Weights of a small GPT-style language model, trained from scratch on English Wikipedia: biases.
Each number is 500 + 50 x the weight over its row's rms, rounded and kept within 0 to 999. Layers, rows and columns count from 0. Numbers have three digits each. The size before them is the row's rms in percent of the matrix's.

# layer 10 MLP down (transposed), 1536x256, rms 0.206, rows 60-166, columns 128-191
104:464522495476555566534461467539439465595465561575515472531498527514558448502580563459539499518536435469431541476500514517494521531547532507540524481459452504506494504534504494553518525494471478
108:505376436485498507526403506529423541586590558432529542500542445532474418532420474528550506487525582470450511543458488608568598487447392458602576571491486459438563507450495489510531490507486416
104:524526581569537513466536446443528598390502521545465506530556555497547429456501445432530515559455392488568526537534504545418468437449415467432467458411422414535508529479488432427429396465490461
106:510503463438539385540500534486456447506509442531450455548451444577526590531573482496458589562547479498442461522560492550445584520534473525466509552545497488616543534427420530480484470553575465
106:398515527465447488489459456503559507544455554550539503590461561521432514505420468588562502434411549450487574425444493457524427519479491464494551470531459491479452460570439414413572561454478563
088:540533575457542507511443614410571498524531415489521430543495471533510567426475491461440573593495512506468542416489500550492508510567596539436534518545596551566511599485402486443485441523560449
101:447509507563535443484414464434470584537418553485635472552506514410455527463539537574469443438503500496551448453499523503552557398597530465503601512515484477528578495450430435560416530411495512
102:494452509457527465530564487484505427580634501484433517428430453542531509454539554497482410479439474427516497543519499508524437417462614498597427463505374475534481459472571512485519530509520468
100:504478528499552536461515433476489500523538523450551475533496504480440503512459433574451448503371460592470560498458422484505508463471527481457468472457574540448514497531538500489470493472408430
111:490601450535475510537466501529545455468453477495597545465461485481535446572460491472553512446623468549440444474451555454475381451561521449551577420449464493524553476423487536519381501455530463
087:473447431529420533506479518511510478487563427522578523502505478416440552493469525482454532440503541577430556541542443503416540544373532580478468463413478586547462476574534440450497561499407547
102:486498446497584475413531505507501512577495499553394468393416502557506479478541481524508458560399520548524560470533572668464514576506555523482538531500546433502509451569591471500520503561567554
115:484473489442590490444403475537469463509440574544428555488493523550520519601435551504444428354535375466520504575489515561501538554507488454457459524552532544508491467479518545575537481468520493
101:523541550540499447488500521517444567477540500514543492503385580430507528450516461546571471441592551471471548493565519503512464461510463561533437521527573457433514545404501480493560436518582429
107:521559520528420523526455561488413474500447423487474404507484512486542458533515509524490448465595483475574524426536505544470496525518449498468466468433486478496454435456474455561534487525510409
107:527431482528431554486488462495520547465588527451465502455528503434467468436478601480461476505564511471473496528550526544612542507417535451534455457450487525474401388438463521543494442461523458
098:432405550405530472425514534494641568513428485557607561550497472516510448471384435500481419361544461429449488533531401550508577398506553455523531372439467535416523512420588584502443468543527375
099:444458463576520523486509506512570469562552568574494384505563475486459389439401500496538512518559432563490446559499528532414490543489471488628483532513560486491436495496446563510642453523482467
086:524520356532448553500407612552558490492482646505525514464481517463428561437428435485596507443533511527569421472369484479514438525538525524505482536519644448507530527549452486530401596557464446
094:482525465461479513495517438451489414478438476555482541535548524507553434544475474515404535510503468448536574625519512511478668538401496496378525423480464547459531491429486533491438523563502484
097:464464580490529521492427502598551418487570572504510460493488523570455436582505467471461574488519568428445475435559473517541486526486513480630626458467498467445486580422424572437504471529574434
097:557519465549613597521440554492471595486423563439567552468469473519524497514545575526553588506488569504491475462499578489434560502463589543471480555477547482515484479399469494401580496519488517
094:444532392522450489455524549449468523577514571484494437337434403498566491400566438482534479424469515484496558453481483483595577545527537470450501505374488511516580396475500497471471469598486540
100:522544508422531468565558512523481427532414468504600454517486436506466502516512492537450539584506459388521584584471501431577548590468546439664508606541440474448451472479529499560542480397575572
093:507449469504419478446415531533513404545561558500496507567506479513494387450552530487474428471516562515393399499446520348445472537479472509508491517461513549413526587502594520561476447459480553
103:508461515440491458485497472505465455544564418508543535551546537399433511454494516468403463475446539505493536533447587435424525432472513404489515564506557534489530472485544498542561480478519514
097:516499510465518635557521521488482405535536511518588450501507485543578382532555567462557398439469434466445573493493538483500537516501581536551352445542430466493606515473520478535548443477477445
094:575488499451538607488476565589501396563549452497492491380479469505554480566392429542495552575461564473562574527459482390441617546416560559519514562501441474452483506510593431434511447411445447
103:462537576470554608501536445455373497520500477546483503567446584486491579528490512574434451392415368408552549516588561516493569536411421442518468504564421565479476425494519515508520507567503524
105:476475442456514510456438530553445540458479471456593598544582564484510543504464491474533443535497497481558522430466545496497499506429592486492515540481449413514571451429504434473529514475473500
094:366578571429473524393473530550490461471451547488496513587494575450523446564550515494534442425547504510472504453483493454417459469450454487466515513435562357535440540447497520565488549500445506
086:431526478553484533465484506584430544496440477567526438482441466480479460509568542508543489503456616420443439477603509501377595558558559486557462462530519511478464507488563506530466539521455573
120:491539476415603498516449548503505553491547477477455507537548449568463524508461470497445476391573447560445514467511562567499587501525518534545563396520544506541559567590416486565485440513455522
104:496429553477444524519471387593526527454386476534488543545485522436529466495473533500628520505520467424545506433538508510501505529470493514484465500497568494412469525571527489501494457526566463
100:479569470465572476522501505586475435537518524467546477497514469534480387523512600533551443544566620570466435503486442460549499482493427538437490539458384450429565571527559409500483487551574428
096:478473469541519455544514493497530498537582426592470469427482507558466483528523441519506570612515522437436517542524598549469556466504429499581596593519552514523455464481527430413421541455513428
086:542525494489519527522463555426508445507581543549508392536503595524548517438516534467490475630477463459506505489527516379495472554610456483535484457521529505495455456593520417554490565397500488
097:508407507449502497399498509546510471528520502553575515527492550417484595548532476487429512454483560491476533425502564498500559571487415536486486469452501498504472486461436440603466501418484427
098:529424521454470486598569560565387534531474463559515521541481563527429476497543504475492435637470492470544510443469455478546476496556410452601547507429531512570489511513436501466471457476551498
093:535448570524531466524511514403518533372462591421518583506571520464476479489525519518453530433552456516514439585498482566536430486566411411544485484503499396628493597465516569433553477501488547
098:481550537468471538528531468489443530432403448464522506414511442599455488604500514528485423486473393531473530525510492552491538505511537457438459561523518509470438498494533588526580473473468463
089:491554459515504518515529660523529458455498538469465518505499523490452476523529470496526498467584415458453465669363486414468538518496542572566537473608502460504537488461468523467470483465472537
099:581492528465541453518524532485490508586481435472546425432448525398464486487412395618499439490530551445508454467406539459488529425545435485478464526388459512554457473453390453501492484455485475
104:503444517488495480638461555476412495492563498410550561468409383509542520550480580583441462496574431494515433517577432491579525424559460607439456513455543573488492479603428543479478465505671535
106:543536475434457457456528452533415495506511364462471535584427543496577471628530503519511466494565520392516515434591477568461515440413429431453546574457461490417499527544599583541501423569441506
103:541523540460515546510542426556486506529511492362573555516524548426450531434489463561462398508491528452588505458513520511469483486566517522520491482488557525581567481570486605488393463533493507
096:493494447505518440551582582468462450548602476435520591542625540474496553509522468563484507560377502588562545608509450562491547515489489487427485480464477561512471499434609495539416461469528514
103:458399547519408476432539486566488475473583451481511486517419493516498560517632525543520460565514523483570578586503470454623486537415467484465440517478529541568523422542521421483483559465469477
093:438423450519451588429396371471554515534505476432482524396549511438545496493440482476584583482456449495523543441544407452493490415567549535433484514516475445490457457554528514447481478491571516
105:559499439535591461554391457497549453536480600488468523435504398559561425494504442515467545513531550494462573641510539434540466629448551547430499499477480497436435476536558562491570462450434527
101:518424457450539420480579559618519575452435516563479478543542381522526445503525518422606437506553567510487499474509525606476482444517543511543410491410491467413530579417558531552476509461550455
082:491632477564489436498521510574509438543463525471518477471460507446421460560498507533505449423477608423460570483426471554501462498544448486579571601454440512558494606493469548451522556504477475
100:468416477528541346516459508531562501456432556541498477623550507451533533519463506405516508511424476461526502465553514423489626495477476468480505457450420550546573546541482470559564494421522511
112:569442537488505466508493487505512433512508525525451433406597499497522392425545553513491554599448545478551457541522510468505339456544511499468527543498589473498471543509438468553434424610458465
094:468484408515533494459520528459572540497457539547488567543500491407618485450519568509387461528578487491608418464502460565552520424498523563469446413441483456467631473433568429524490516476465494
104:429522534497534412511538627546529490529471484488560453453500514443500523521565558453449472471603597433507496464404515522466429519555546431513482564530553416642479468442592503557573507562534502
099:400588511442455417504531540487501478449526473575424517552515543452439500532443486530459477563440543555535430547504490517522446472512465548551515596484552581411549520490537595447512506518527568
090:538520547501463423591472484477488422453533420563568572545425518440505467471443525483492511487454515516491553520509508419512425474534479466440418517473546547557477511524516451475456546444452465
075:524500406456503588581465623457526491522564526476496588586439419432485502520543423391502514476450516537479541440446466490461436434511538496532488614403458500483627560535542581572482543439433416
098:643623538546490538495456491468494456506502473467455575478536474549488550439576486481517424531520514481502523529386527477505439447466468469469408509463593480580490533480548520452436509495553511
094:546497502461556544481414450624422391520564471390470442571535559586485402582525492555496462585424586506514426474463575553538610548576518479472524459537533412526429407519468513576447517435458513
087:525546475506519529448383509513511531470613432467605551513472409428547557590421526580436464559513563524497506461407367514560449547531486500590514458566539613443449539443456509419455534400547422
099:524437566544437546401434465476480571525468574549585443531524521572483419523508520420392458500580511442555550529465504385535527495568510511408479474495490511508537506499443397387507532495592389
109:504460507498529484472389528489593486513496482534522482453517443445500604449485500488543483510577552477605499443420468470509500504482578454435514490508551424510454510446536428544520513478477487
099:514485552461415519489458505504458541537530531447571545424648441514403513393532484556515498483546535526551403520505507484567537475465460433532446468554552505479538553447566435465508513468594466
097:509447442505537540446401599482561440467590518437481518465544443392494475600510484480516418591562511469532497459459492416517542527520549460496445456459501463480499487478523567458519491455549516
098:496534412442459537510499499434597458487594491500467558562470510447444592525450593517525502523503488399499483498476476482522519588475428457509440452519480527575466468500525477471439406532427475
101:486512528474528589485561490422547456480509537503493487503463583498444417567530483524489536527543448550535483482507485549463590400500399393538538400449549416513497519442536593549536540474529470
106:566508454466523479454454553506558481490502476499495444498492469484468443456535413411483440518513486428422522541444481502436576517486609527480493403504493499425604487497549505517504510456500492
097:467478528562522619601476444461472475468492463479469495496548634477434491452507490480535472479511520570508470492416531554527400468555535518494493441494580478478378502484424442484490580546432515
106:557489444543455476430546526458564442498550479547446478478473486482495466466461550523551534465498522513481489487530421518550493578611478534543423505561585420488456489475482518425511460509526495
105:517436470498441450485538429422479464550487562540582524525465450545534555439533497482444587594509431461468540496492472509554469470493521521425453430478503430448437419538557500508572566438559537
109:412506496547523521489564577521533562444510492525524437478562506447417513402447525522524537547461556588508441556531486584500472521481462509535525477497523501496443558508457525535595500457565488
109:491557458425552495465483536557498522457391501606496424466496465501516427453501458438491479515455603513584509592541472425504507451461405478523674498409450535513543480450521562524553479597549470
099:476461556529555516498466513515580570417596499542538446467449484488482531491527450504441621521565431494463513527490435564462492623501437485506441406431420469495502470543520505582553556511468405
094:502476468509527602439465461485472542436470548528551446522547493513523445426523457483344590527477474498495498553445543443564449522505507534459438443534567464534522503457559453521420496477521488
094:440499373533526553503508464514534593511463449528482495502425555491505451442560431444549479459519475380498518465494497496446475495562516490551578515518647481394534555517592476473528438506539395
101:430508540563488508466479560497568490478400475537475516527530476518450453453504508454518522520480447514530416385509472500419427439390536520476460463499535613480591616463558444625517485598421470
115:529502481490529539537451516455553413492489503551589527507472468490563548532504515610472508431460536521473496560538554524421483517491485458482459415503471497556474439486489475495387502445602550
096:534512511518575463529444573492466556499535596547524429514437531419581430482547470472519462410569472511419482451552427570527531512442485557521525599451522482513557503494458549478452581426548448
114:420592557463544525523486510516527496396561541509535380468503593461593474496449436519465519573566475536421450466492473544477465527436451582531505562570432566515498532567480485543491495558549646
110:483544530486454507455437588533482487424569472487474517506545555423495591468578525542572588605505517542512374461502460609488572391487572543505479475536637382497566489567497452519430524502466512
089:444440509507591543368541527504472530513450531400494532486504407427525469416386486489495522465560505508550522513475511549506483433433468465528412442509487481503593485494509496472504561481434435
101:490429505555437440476397510492566509452475411589507535491499504423573508500550565580541501570566555500490486460482489395367541527491540487524576489586420457484571511444447430511541464571429598
104:529486427550509469510463496558460501582496494544566533587524510513577433491517579451535561438414424525303547498473556523487455593476578535553536569556492517420539531499570432526514472445542564
093:510465463470517512443443542493375385582429457550475512503449489436436530531530497551536537542477470578522524516505502545576514477495450557541432614482459535450501490563426457476497442342528500
094:483482537551483561489533556495574473492534445431480492552517424516499426435531493493455483600508532457542522494493558441521534537425563521498476506600500462550635501555483453432522601506466526
098:507400427494470513527486530454566374474527484421599489573545457420455451553491450530430386482582504548525508558500425527472517550453509554569515461497563498517486503418560437536593522502415507
105:500458524490511459443444476499528487544533479524588490487525558503432449493403458604549469485502509527474530630517500496443501423493482466423527557432465552396419524606481576553481457470462502
102:543491590508420474493508493429458499479481463546487505539464461479506465508507522437576611483452394424454594504507554527580479498484484499468547495490540521512417459365468501476574499573451564
103:515469528536538482514510469448532560493505533506516539461530508402590519513544389531460453589512398573552419471509470461508446424451544431581503587494549513521417482571455525477557476474513547
091:460471511571540449523428445481559404465423628553503527583504465482560405534552537443340512442590561504560529567460430523469504532481439552434445451529514431669554473535542509477544581461539458
097:488526538533545471495481544372543491521449476528503483522412509608437512483398609483528545532510487588560548451527466551603434539502472446397464458390537540523440422583544550519544474477505423
109:608476526556563472532484500469489495467520516476397547446434558499510478493438499548458557526564501511465411486533463442525480498529551529472440436545518533394455592478411480493448438569531542
104:369487584460504541462559500552519607547538554570462504491637536517479470505557523552494536432499547489569528474593525533544363499484492527633554543485502557511532514460526516467552467558434491
099:507531456490417522518506494505488544524495402553471538416431480405532458511512535509524464464524505468584531554530488508451472481447461450508560533497489504487515440564537488527591544483481479
100:552486466490403507417532598468504477521441539408466612565435475480493502482616526502470436491457586511484511479521514542478566492508535554413562467476515537514612499486573486494403495567493536
095:480432570466421539529470540473435463521501506458442572419429495498471465492358493475490606514457512523459586495493503606514542406438466490534573614516498489530459461452500524503457550517471621
091:488444408471548365531595547556465555389586536488560469467548502518536440553561556493507529455478540534521453528472442604448590509504503528552535553448522473453536469495393519598576563473599422
090:462618509524581516592498435436543522425506551527466546535484501521490440455386494513558432521515560434494497500550497543470461610569505468582563545566460459516434513483503550473463450418407435
090:503464501536475426482493521519513470412446534561554537501466550480423484508480506415460524526506507502493482545504564414444499560419445572434487588480505387444511539438480504591423559452458476
091:530591531570487455421569550638460564521537482466563401496424404537397484498450564454544463484551514446503419426594582468569499621520451484450516570389471442392474520588498444552568482494517471
096:484532525485561509531459537402394482500562456416510476545575498518480406478541508537501488463447491668547560557455481520441512475524458567469457527538462542431521481569524527489449488555447480
081:459468550542508449483456547526524543479429421449415543531447485472493541554493560439459482459519445491534491490491491469456582532467512547488520548486602388360438465543528523497462502464593497
092:437451492483457528524483485517506536490541538497611433616521508513567505502605438578575506529521479511534518512518557438530482479461530461460494484461522460508505499456517503503509461505516503
099:480461438418569493453466474532538435509559561500463418418528458517462553475438528440547441477489534501474520584492480450490487502589504541426570439475455480461571429557483498426497553507561543
096:611550480443561450514401580412526441478535512417432488564521409460562552522511490509513446482526493474493546471500564388513452515573514451516434479581457464511546415531550458570406483500418570
# layer 10 MLP up, 1536x256, rms 0.193, rows 61-167, columns 128-191
107:477537449488436548397517466454450493466562461383480508483522482490572504506447529497580473470430518486472526549420471536510401416636616457497499487599533566534537385565509498528466493517430473
107:445531571539571474531553509537568461479571447479496484581528569562431518581563585530481482513460565566447552495514541463527577510529557478477584490490579533529479467540521563433564491532480456
099:392460534522512430477514467438503550587508411594475534570502455525492471506489411540573550603464564467501530567500536547430465429492533520520523514528552397487502588412456514516494473467489481
100:575450513522522520585446597534502497492540501540588619557468466535491546470511533507485464527549456539459494586492525474372493404502532513401450530526551427525567427454534459460569479466432530
109:472464481528515486543492511606435533492478513516527522533571540519447412519481519481545466432558466429587517525479448458486488505494539492513521457460453449471423461497602457502510540553448465
100:585468484444485600535542511582493486453480469534453501521561481563525515440492498377549564441435436441430516564461569513409531517422510532460465493469457444477498418495528601545499389549486460
097:531526472516508420477529500529523539500469453413459393545560464479547506595504626553464484629532493505498590440382480498484473547527461572538526455476469561566495487543544488504422537543527363
099:641538503411531577509565529534459553487532426610476503506548468528472534478519531408456528492568477478556464478448595460561389467518545455608552558563507462477556535448545454490488469594539498
107:505565562436460488540472516463498502444450577456559553544561473442488500542493406433553409411433504528438524520492552486441533478470454524572607566516483527527490538563410528558488440447485570
097:526502499449543428530573495465533482548455537484488408488511462584400469475569480486551575573514457489424413523459561409556489525615533449642514551559489511605498527412486549480566485584556474
099:421562460481447433574468489435473506474492435498585578536603499571587451544511478395516563603533505396514523546495528503509503409533482571542459449491497523468516537467369517481547565466441463
110:462497444505457458527474548502395448486558446458432435552469483554509487471472639610434495432507405472607491517539582543510467488473603501500501504512511573486406472464496430515488575525624465
101:429419533464463501469460567403501407516466470522513502434501471560493520443532634458529552444482416531415439496522497486485500505618462522578508512433522465459472518534466496499425537535471567
104:532480521479507530399484514496554450492471563494514479455518452476561441510461480547496517402438581525466563480539426439485505481500505475535533481520537494525518501440527577579449480474413568
104:464423427525526511422548575538400438409497545579507459524446497531533535500521513518528537502563470485536443551530514531458534382531476500434563498519466609482522518546542404550547517521488580
098:457533441505504432542481485541520510528466553451430498612458543521459489496453509453455539472478554412528491497445469487526551583450451465502630477505542569519492475475453461512501520500558503
096:509478475559521538518576493458446488507486518459315565536468531475470432548600435498528365508486587460551525558555420493496482494450582379537476505492437434530521527454520453450477437570441468
094:540451543471421507502522386445456487487490487468538495416563412478596485547581501500445487511473521421426552546514499460547515509505494560597461451459446546431431490582507549494612440431464483
099:454521587533524540571579543545579545466413538507532495463374509484436552504548611557563466493562435585434405467463479432536428510529553475530515508517457586524507466475570481503536419534460462
101:529497476508512454454509542410492660463456520509522603484483574509530467501425494509541412395484462541504493555523483563529509416563453558397408447526442510632464491516556435486466503553549466
092:477507496378508469514469425655455450355554454606598461515477535499498506497490535487475480517562413546496541483530504495553461586556521492446481462492496469570523445536498402442514538396611548
100:486505593496479426502408559524399600477556505503466554516453518525443438603520576491492557378511468522361460449457537577473420427490512430482449492513486506461474508412437479524604523479439501
096:421475466556503578482460517517509524541498523538595565458470540504551509525431456462603479403517554445485454495477480506426595536585517442497573496540554412509530493569508493540549355388472509
083:500458546419493510502450470569538538421568335471485531536517534460506547489521486495556499526487482512587534404481552583576454533574586509498542476441456463460555468480510569533558560476510517
096:529566448507543555491556510478549592568459504491568471396469485448444441539595499508505436479392498511398466498403514487571485494510539446493546538532486462486599460479573494447532520481551426
087:536543521563542453446475402490494472455555543542510508519458444571475559533587553433450420343525513450443438491467450467422457503429421456491538531432481552505482491522484571459452477536546415
092:600513438506415410461556467445509498438566543456535493440519553471453442498594598442417554572481528516495526529540521579523426547540551513547508469506540562491539471552478418561555505525425566
108:450457486468578466548545542486534509554459529520485478466450396498564472496513452478498522444525544567464462446404511524490476421526525465480599465551558514577506444522414573539542438567478516
100:487509511561470540444611491460491558493542457567568444388516500563596516491587546532480430553520484562502480506517528447430542450487527486528529509459495502520529502530416484510502565573512469
095:478555475483415555566450465448445568540436502506473489555570418514481479622511417440483551480460516481510558494435511502508477476435448577550505570566435568504489438557557523593525559462460370
087:522429547428518452545590457451428534398551501585484453559571425542494551473571461541525513586611457540520530570426506490547633471431432475436477500507447476460459482529542523491535554447590435
116:477472562466484507570511500470471488516471490467484462546526453471500464600514410446469445596421453486409496475509516495438531521508405467547463421469496533521463500475423479556452414472529455
094:518487495545472388535532447504530496512512558501493480470526405614496507506524545480464460466520571472485561441578556387396466523504558461491496572465527467501452502531503494542487479513509576
098:570465488567398529555476532533521458523462520502549500481459525465529455508459341515462552459534467536420525557481419488515627410501501428561565466501589398476492473536505520500452458441556417
093:502466443477534490432531500500518453453370535444445509557491476545480443448465538553521533481506484504516476409463521501577486502488374548451603425521543486477547477529617502551642482435468465
098:414591475568508487523564513511510571611501468522513551458401407468485510426422499583520543430526470554509491508455485580433479483461554494424525537513574475483557458444518606502512459489490523
096:468440521489512483485353462501485542586515398480426507507451423530424376511524558487534516538467531510533431553447490512481567479606513408500431573569545522445474603437507590537551510490517460
099:516554480541400534450415520449489496446585485495474471513476518544467492550509518503511407472469534463481415427554568453567511474441452508458496514443388512518461494572539377466493485569469503
099:530467481524500539455634430515511513541451488520433555420443536500465454539553392594518393419422497546484539401419433467585506497531558515548547518430442507519479418456475503523458440521514572
101:513461514526466505467574544531510713463493527493500472574506519382474577409492516492478536501526508507506458508462460544468492441536505496509458475445464507547472566500455490399422548458542450
097:443457562449501441489475559484514447557358584506511504503534440463488462437426575569486426560519555465579481415463564450426454466453485509413507588476556569499566521524478453558457477541463480
093:500478455515509576519459542521457569414512504484442535567540506594468576442544513454475523460521503536513439503546404461528591485437542518464473426488465476480430484459471489451504486531515481
104:478426576538476427444442505403486567367587501597453452396477544474436481499595522502522438503542488547535455362432481547509425475503514513411523544492454503539405585469552586471550443574506546
099:437503522532463481536465467498486474517568565506492470509523497581507465537516527442535494380501491534505481500443465496465488555551482444530540514502580486484470449448531548469419459520531332
099:576440567450526516552541599478475543485503477555498490408469424597448494423508509551510468493585482480414512552453434452483547451530478508427494514522404465500492455487524510539532504548532644
111:466453506525529504481552483544511496450419474574477499461457465522476477500513498517516529479631460494452459467545604431513506563576548545564544559528500471545450524480465514529602599554428533
097:430568517514561534513489566516562394426494483514473524513483540556524401443585451454577443484462540484460518441543496499511499475530507442548481442556470531425520530468495450449510574495525472
093:468491473476499361502464492501515581499386451467549451549480611429503530502477487532490422454453460528581474540447499523439477520448431464417531448550500438521539524496551500435484537512428465
101:535452468487446494435575491523504509455498488481543489488538567530448492472475493539528499495515515478576430487466478582486472475523627345573551533461476482393513552504543480560495507488503495
098:496489534509438504447589521432518553438615506483496455551479445420422464514439465511509449601439476492435566526525543507434519585425464527483503510470562533583511539566596481456504474513457511
084:475460628478498517528523430554417450462591450501486538494482559535539574433435462586503434524569516525530475525466514549536444539552450453499509439448566518535470567509539452510515456613450508
099:622477503528518422463583536525495530453553527541430512434501586580518450478541460605531491502505453449395613463522467481522518464576508445415494556482461498453613495486507523545511540530443403
100:444554509564556557566528467494551506493426451529510514488571441444481464537496564568555677510506458474432551599426443433532402480567624418511500486388524484520482430475395576540440406467514507
097:457481593553507505602503423534455499411576569461476377494476441526385532502518506599462440466432477495489465508534479459486522496506581475600522591532514483514423469517415515425477428419502500
100:456510494474519461437447518486540490504443443397509490435556412457570595521548469527516503570491479383490584501520391524488514513649459403460502486493535515456538516511525438530539536468533514
096:552508566573546464537480505548477473539524486562569483514406473476491491493577543423547492501648413405403537470495503505481525528455457468396512456549486448477412519532445489494550446565538456
097:400495413478503528484447450481498510544552513590479503507538454521516473475560497498447491477513536458517594597526474564522484534486504563474583460530468517513510537494421584472552504532506468
091:526560512493489474481479460459410472439478468417424452445585500541506525454484492480439470532420427393569474498641463457506431530478473540570404447484479538538490504433470433502574534460425478
096:570464571479510437465435468392507518510488452529529413552439515517463479529438525427463503523455541550480485498564471510505516490561531489531517571580473559440461520423514503450559514534533553
094:533532511601359493530469496406418523520491504479530559534478525447500510446418456501477473431584458577467475546518515496421482455442480465563454421472506404534525529528481564498527491527541514
093:416521571519544418564546500480492489440507530475402459587532531627542478508540518491546613483457453544498479549556584509475570519476544482468490540410455467539577477529460482520528438479497521
099:490446449538526533505464557537495494508499463493531501534481431502499529551442509471485503480482479514459623445554488534558456552489603481415582485464435540463419467479546493457558454474423567
104:514455514470479425514624524466495482505522478517497531505516466492494408534521505461504509540581519594480472482538530458471456372527522641535504480468567503441442473572462481405468477427578469
103:513533520525488543474561498461490333455474533487490432450495497451518525560453507578488426373523489484442541553514530561533438507532466453561608509588539527537543470515528481458417530501459513
103:522585513486480596504497479481516476531435623426564501520487479453563498479474485580537542566505469504406566524453512445461533538543372561439517446483501485529478502485469540468534539560544480
094:534483487540424471502458463497445459553552536434533512409572451606527452494522464471538566590436529585482437436502527485473529499554473538516519524509532441475504511437540565476556484507488536
098:556502498479520480464543494553473537548447477486509467484493493516480533536486461512519402463470511444475516566461451466508396587422521470464471465524591555597457458480442392595473427546444493
103:419452572455566517549457509564513486514543551511574520484561551543614496590463468505473591523559459579524429501509575614471581444461464506550539579436527543563472532504517569512422554535502485
099:476447436453488489429537444540491466441541510391577526455458391542552424519487606541457526491531465542470489477496494501441470483489463544468476541490461507516509486540591566497426397395501516
099:534493561449455457472508567477398477498498477472525547547526524589572542508453522467481439497434541499459491556419613520532501578563539441401486569385469528522536624490503436491463511531514438
098:529524481468558466450554445476516550555474572528433488408464539579496499518488572528440497444476542514457451400493490490425514435464508552446455532471419485510494438516542464550520442502426493
112:511517475469424500507490422466586426449572593536479481435593407527491514499467496427595554630554548426606413494503428522508584385446564491471572516549506450383451407509493484580567496476390468
105:504468489493517503472543570539503501382500482443535532467436465451530462529421536466559521469578419409468477423388459556517577483579436483565545476486497509463516490399531417539485468482559511
102:541531522479402536522600566507521481505504500483519519567549455423455570607504428610556469481424528504466463527480481529438586498455588390516550526510446546500497464486506458497511468596511482
097:496494518486549444435516494446453521473552491510423506465389491429484501527447584480611545477436548530453467571445433486512505403516545584470470483476446487422489511489459477531507471531539558
095:473547543482418490459484410583420490561473499471621467533492477535603528374406510499499578535470519571510514513417510522499496469631529483522444487491505472515558516604443398506507505591403493
094:545528444481536480495568595442513457460630448448518533463527529570490531444431479482414506479467503482522437493502449465590444506515474446531529499541568422560376481544499407447560507472479523
106:543466518482509463560558485493442379509524508425498537363619414473391527458417461426494566481474475573539594459463435520513488541517556427572515503489465528536455515528434405524557568560531552
096:414516514469488594484511482425515444510477567472499563546575497481408450567519424453434550475524501486566529578472553486524490486491400462425533399465451514514486435538474475532396487576477483
108:412418551538512499464473525612457543445456510520419583532484491532534549409508506625530483524560495517429498520479554521549418433532430547502401401565524442572434628513499490602520507474538522
097:482483391584520508480538528447532549500453556567432550493481491493521464482476512506454452431485472424487514464521525447485460522445604467550452461557429482591555422561524479436458482516518503
093:542557459539467547527411470576592518466485521552464510507589531551474564576626416437584573562503553444444530632518469527507468522494528508391568492410469420516366460502419493576603478523554539
109:431537453516615541521552455496458504442517564456522604478442540566499396542385507536423522473394433453517460491505462480421453405556538554560561431525474515511465456469525484479480508533477557
097:543522563417585541412472540500487472515467520591542443448502480489539459589403567566505509455475520445504506562569509496509475476508516569508543563442503480433500375394493381446468421543530479
096:497476528483473537564558492423609618426521550569510541460549451431498492524453468465393485430545506443518425567519455503451429523469505469568466447514552445485484521529510482635519546574479553
101:592538478570484598456514473515406528553518524467492490509521529493591538499496457525445466510376457465430484500414487410482514517448497461495524511519544433534516445440492487498453507460460494
084:472480544574536492499520535403505528398421522527459503505456469551500417533555418409576510420441529511508622486568477414543509495479503505557435543467453396592508501506541514518402442543479558
112:546427533449462471522480481472447490487486488410448562549507459483467501433404492516416541565549503460435499502519487507413494505453469505505473438508457440421576437524480459524559489482546475
108:424523555401504490505546595472525589437545516444407529503379503511467445523515478573431493456573454449504467534576547513474523475517561477502547529481523525465443512515463575544614365405597462
097:536431536628524494469517455489579451457467556582580404526480415463400459517483496458424577465531460537542529542453448520552525486466519512500596515419451629500437528420442470480492451396504483
095:456525524476464461535524578528470499581460526452532569560593492507442396552481366542526477576515565417513540408550539528500493418433482520479500463460502484479427514441528520482511453522550468
099:562490542483460435502487507535560495488533522526544522535527458423481524541540513489465518465517430458407534560421450456456577555498562552584529430531572525469483525440414498483451528541510503
101:452486484514537492610515473485433547479524455482468471439539412565470498428521526484484436422474484515452459579458491509469508536552547437506535556401416523526489516447579560492442490490480481
111:547496518578549467476548536554505450510622528492555646422561387516522436469504569573537467540468465528515530438469505497614451520569410507439484476552487518513495494533508490557574573543539344
100:557495535493458507558530494542487568476519445492539609454553566492587523572467458428512502563528471571512504618420564451603567529573485541581479466519467457477573530528422482518561486493529466
099:493537490545531461527464473444471531507497590498497462543625518522519448562507474442453422504455481498557512484423538441470494484456467452535493506532405444515431559460482553625474441381544540
094:443500490527522493435514457547585600433445550533463459504484547460441474486517434455517472441515515502491532578525500460507532552626482480546533454459550488511550407445518496498539537486448445
094:569485464482410479364500507545524496554473462585571527484463543492483504470514478514512508481479397504468464418482479506554439609506330484486475535495500571435550484528443465348531402587492560
107:588467442548419456447471447517519519585542442486585427453602468447524555526533539546449516465529469601413527518479531483410521453489611531454496454446546463501517464463566510578454528484535465
096:503444537526502549449486456448425540481497604525516500451462489536482475493542496544558432524479580481527492479493468539588480480577489470542415407498463524484502510557506451510571537552487522
095:485506568428390457542522517426471502493460525519475580487563591533587514593562456472484553429487480464569508538461409477504499434483523449565452434584603515496459496502471446460490496452483458
098:543472459532436517562468481485577475547454536524531456490518474565508455508452529452523551604481347573528494531596492475418468518526504551478514485454505397501537523480430588540446502523449520
090:555515529466456527505494459543593443465494522593612479460542463473602499438467522552500485518478473415457488521552551489571509387455532506545510404501480568568534521475456451546546538555480562
108:553526425494524502489409520514451427578495427545439507438524426482495533517475572374464482462525514545492464535486497527505533512518501547542468518543432567495421521540520483465504541582514472
094:449499564500570564461518552481534493564530551494472481550484483600527547534504480400353477569436496431479556421571543427491493513505513467614487534434513547541543521471476484477455517447506564
100:509574524501499527401532439533443581551520463519571574438422569548510477460474586528512460425504565525487474481424489580465482514532520474508486539383502625519491541513533469422586569457484565
092:509559508605538541542546440506584556517537524544421537483501569463530539479518565492463464503529512528631525556556428568540502555523472576531468475611558532453468492507448521512570452462529437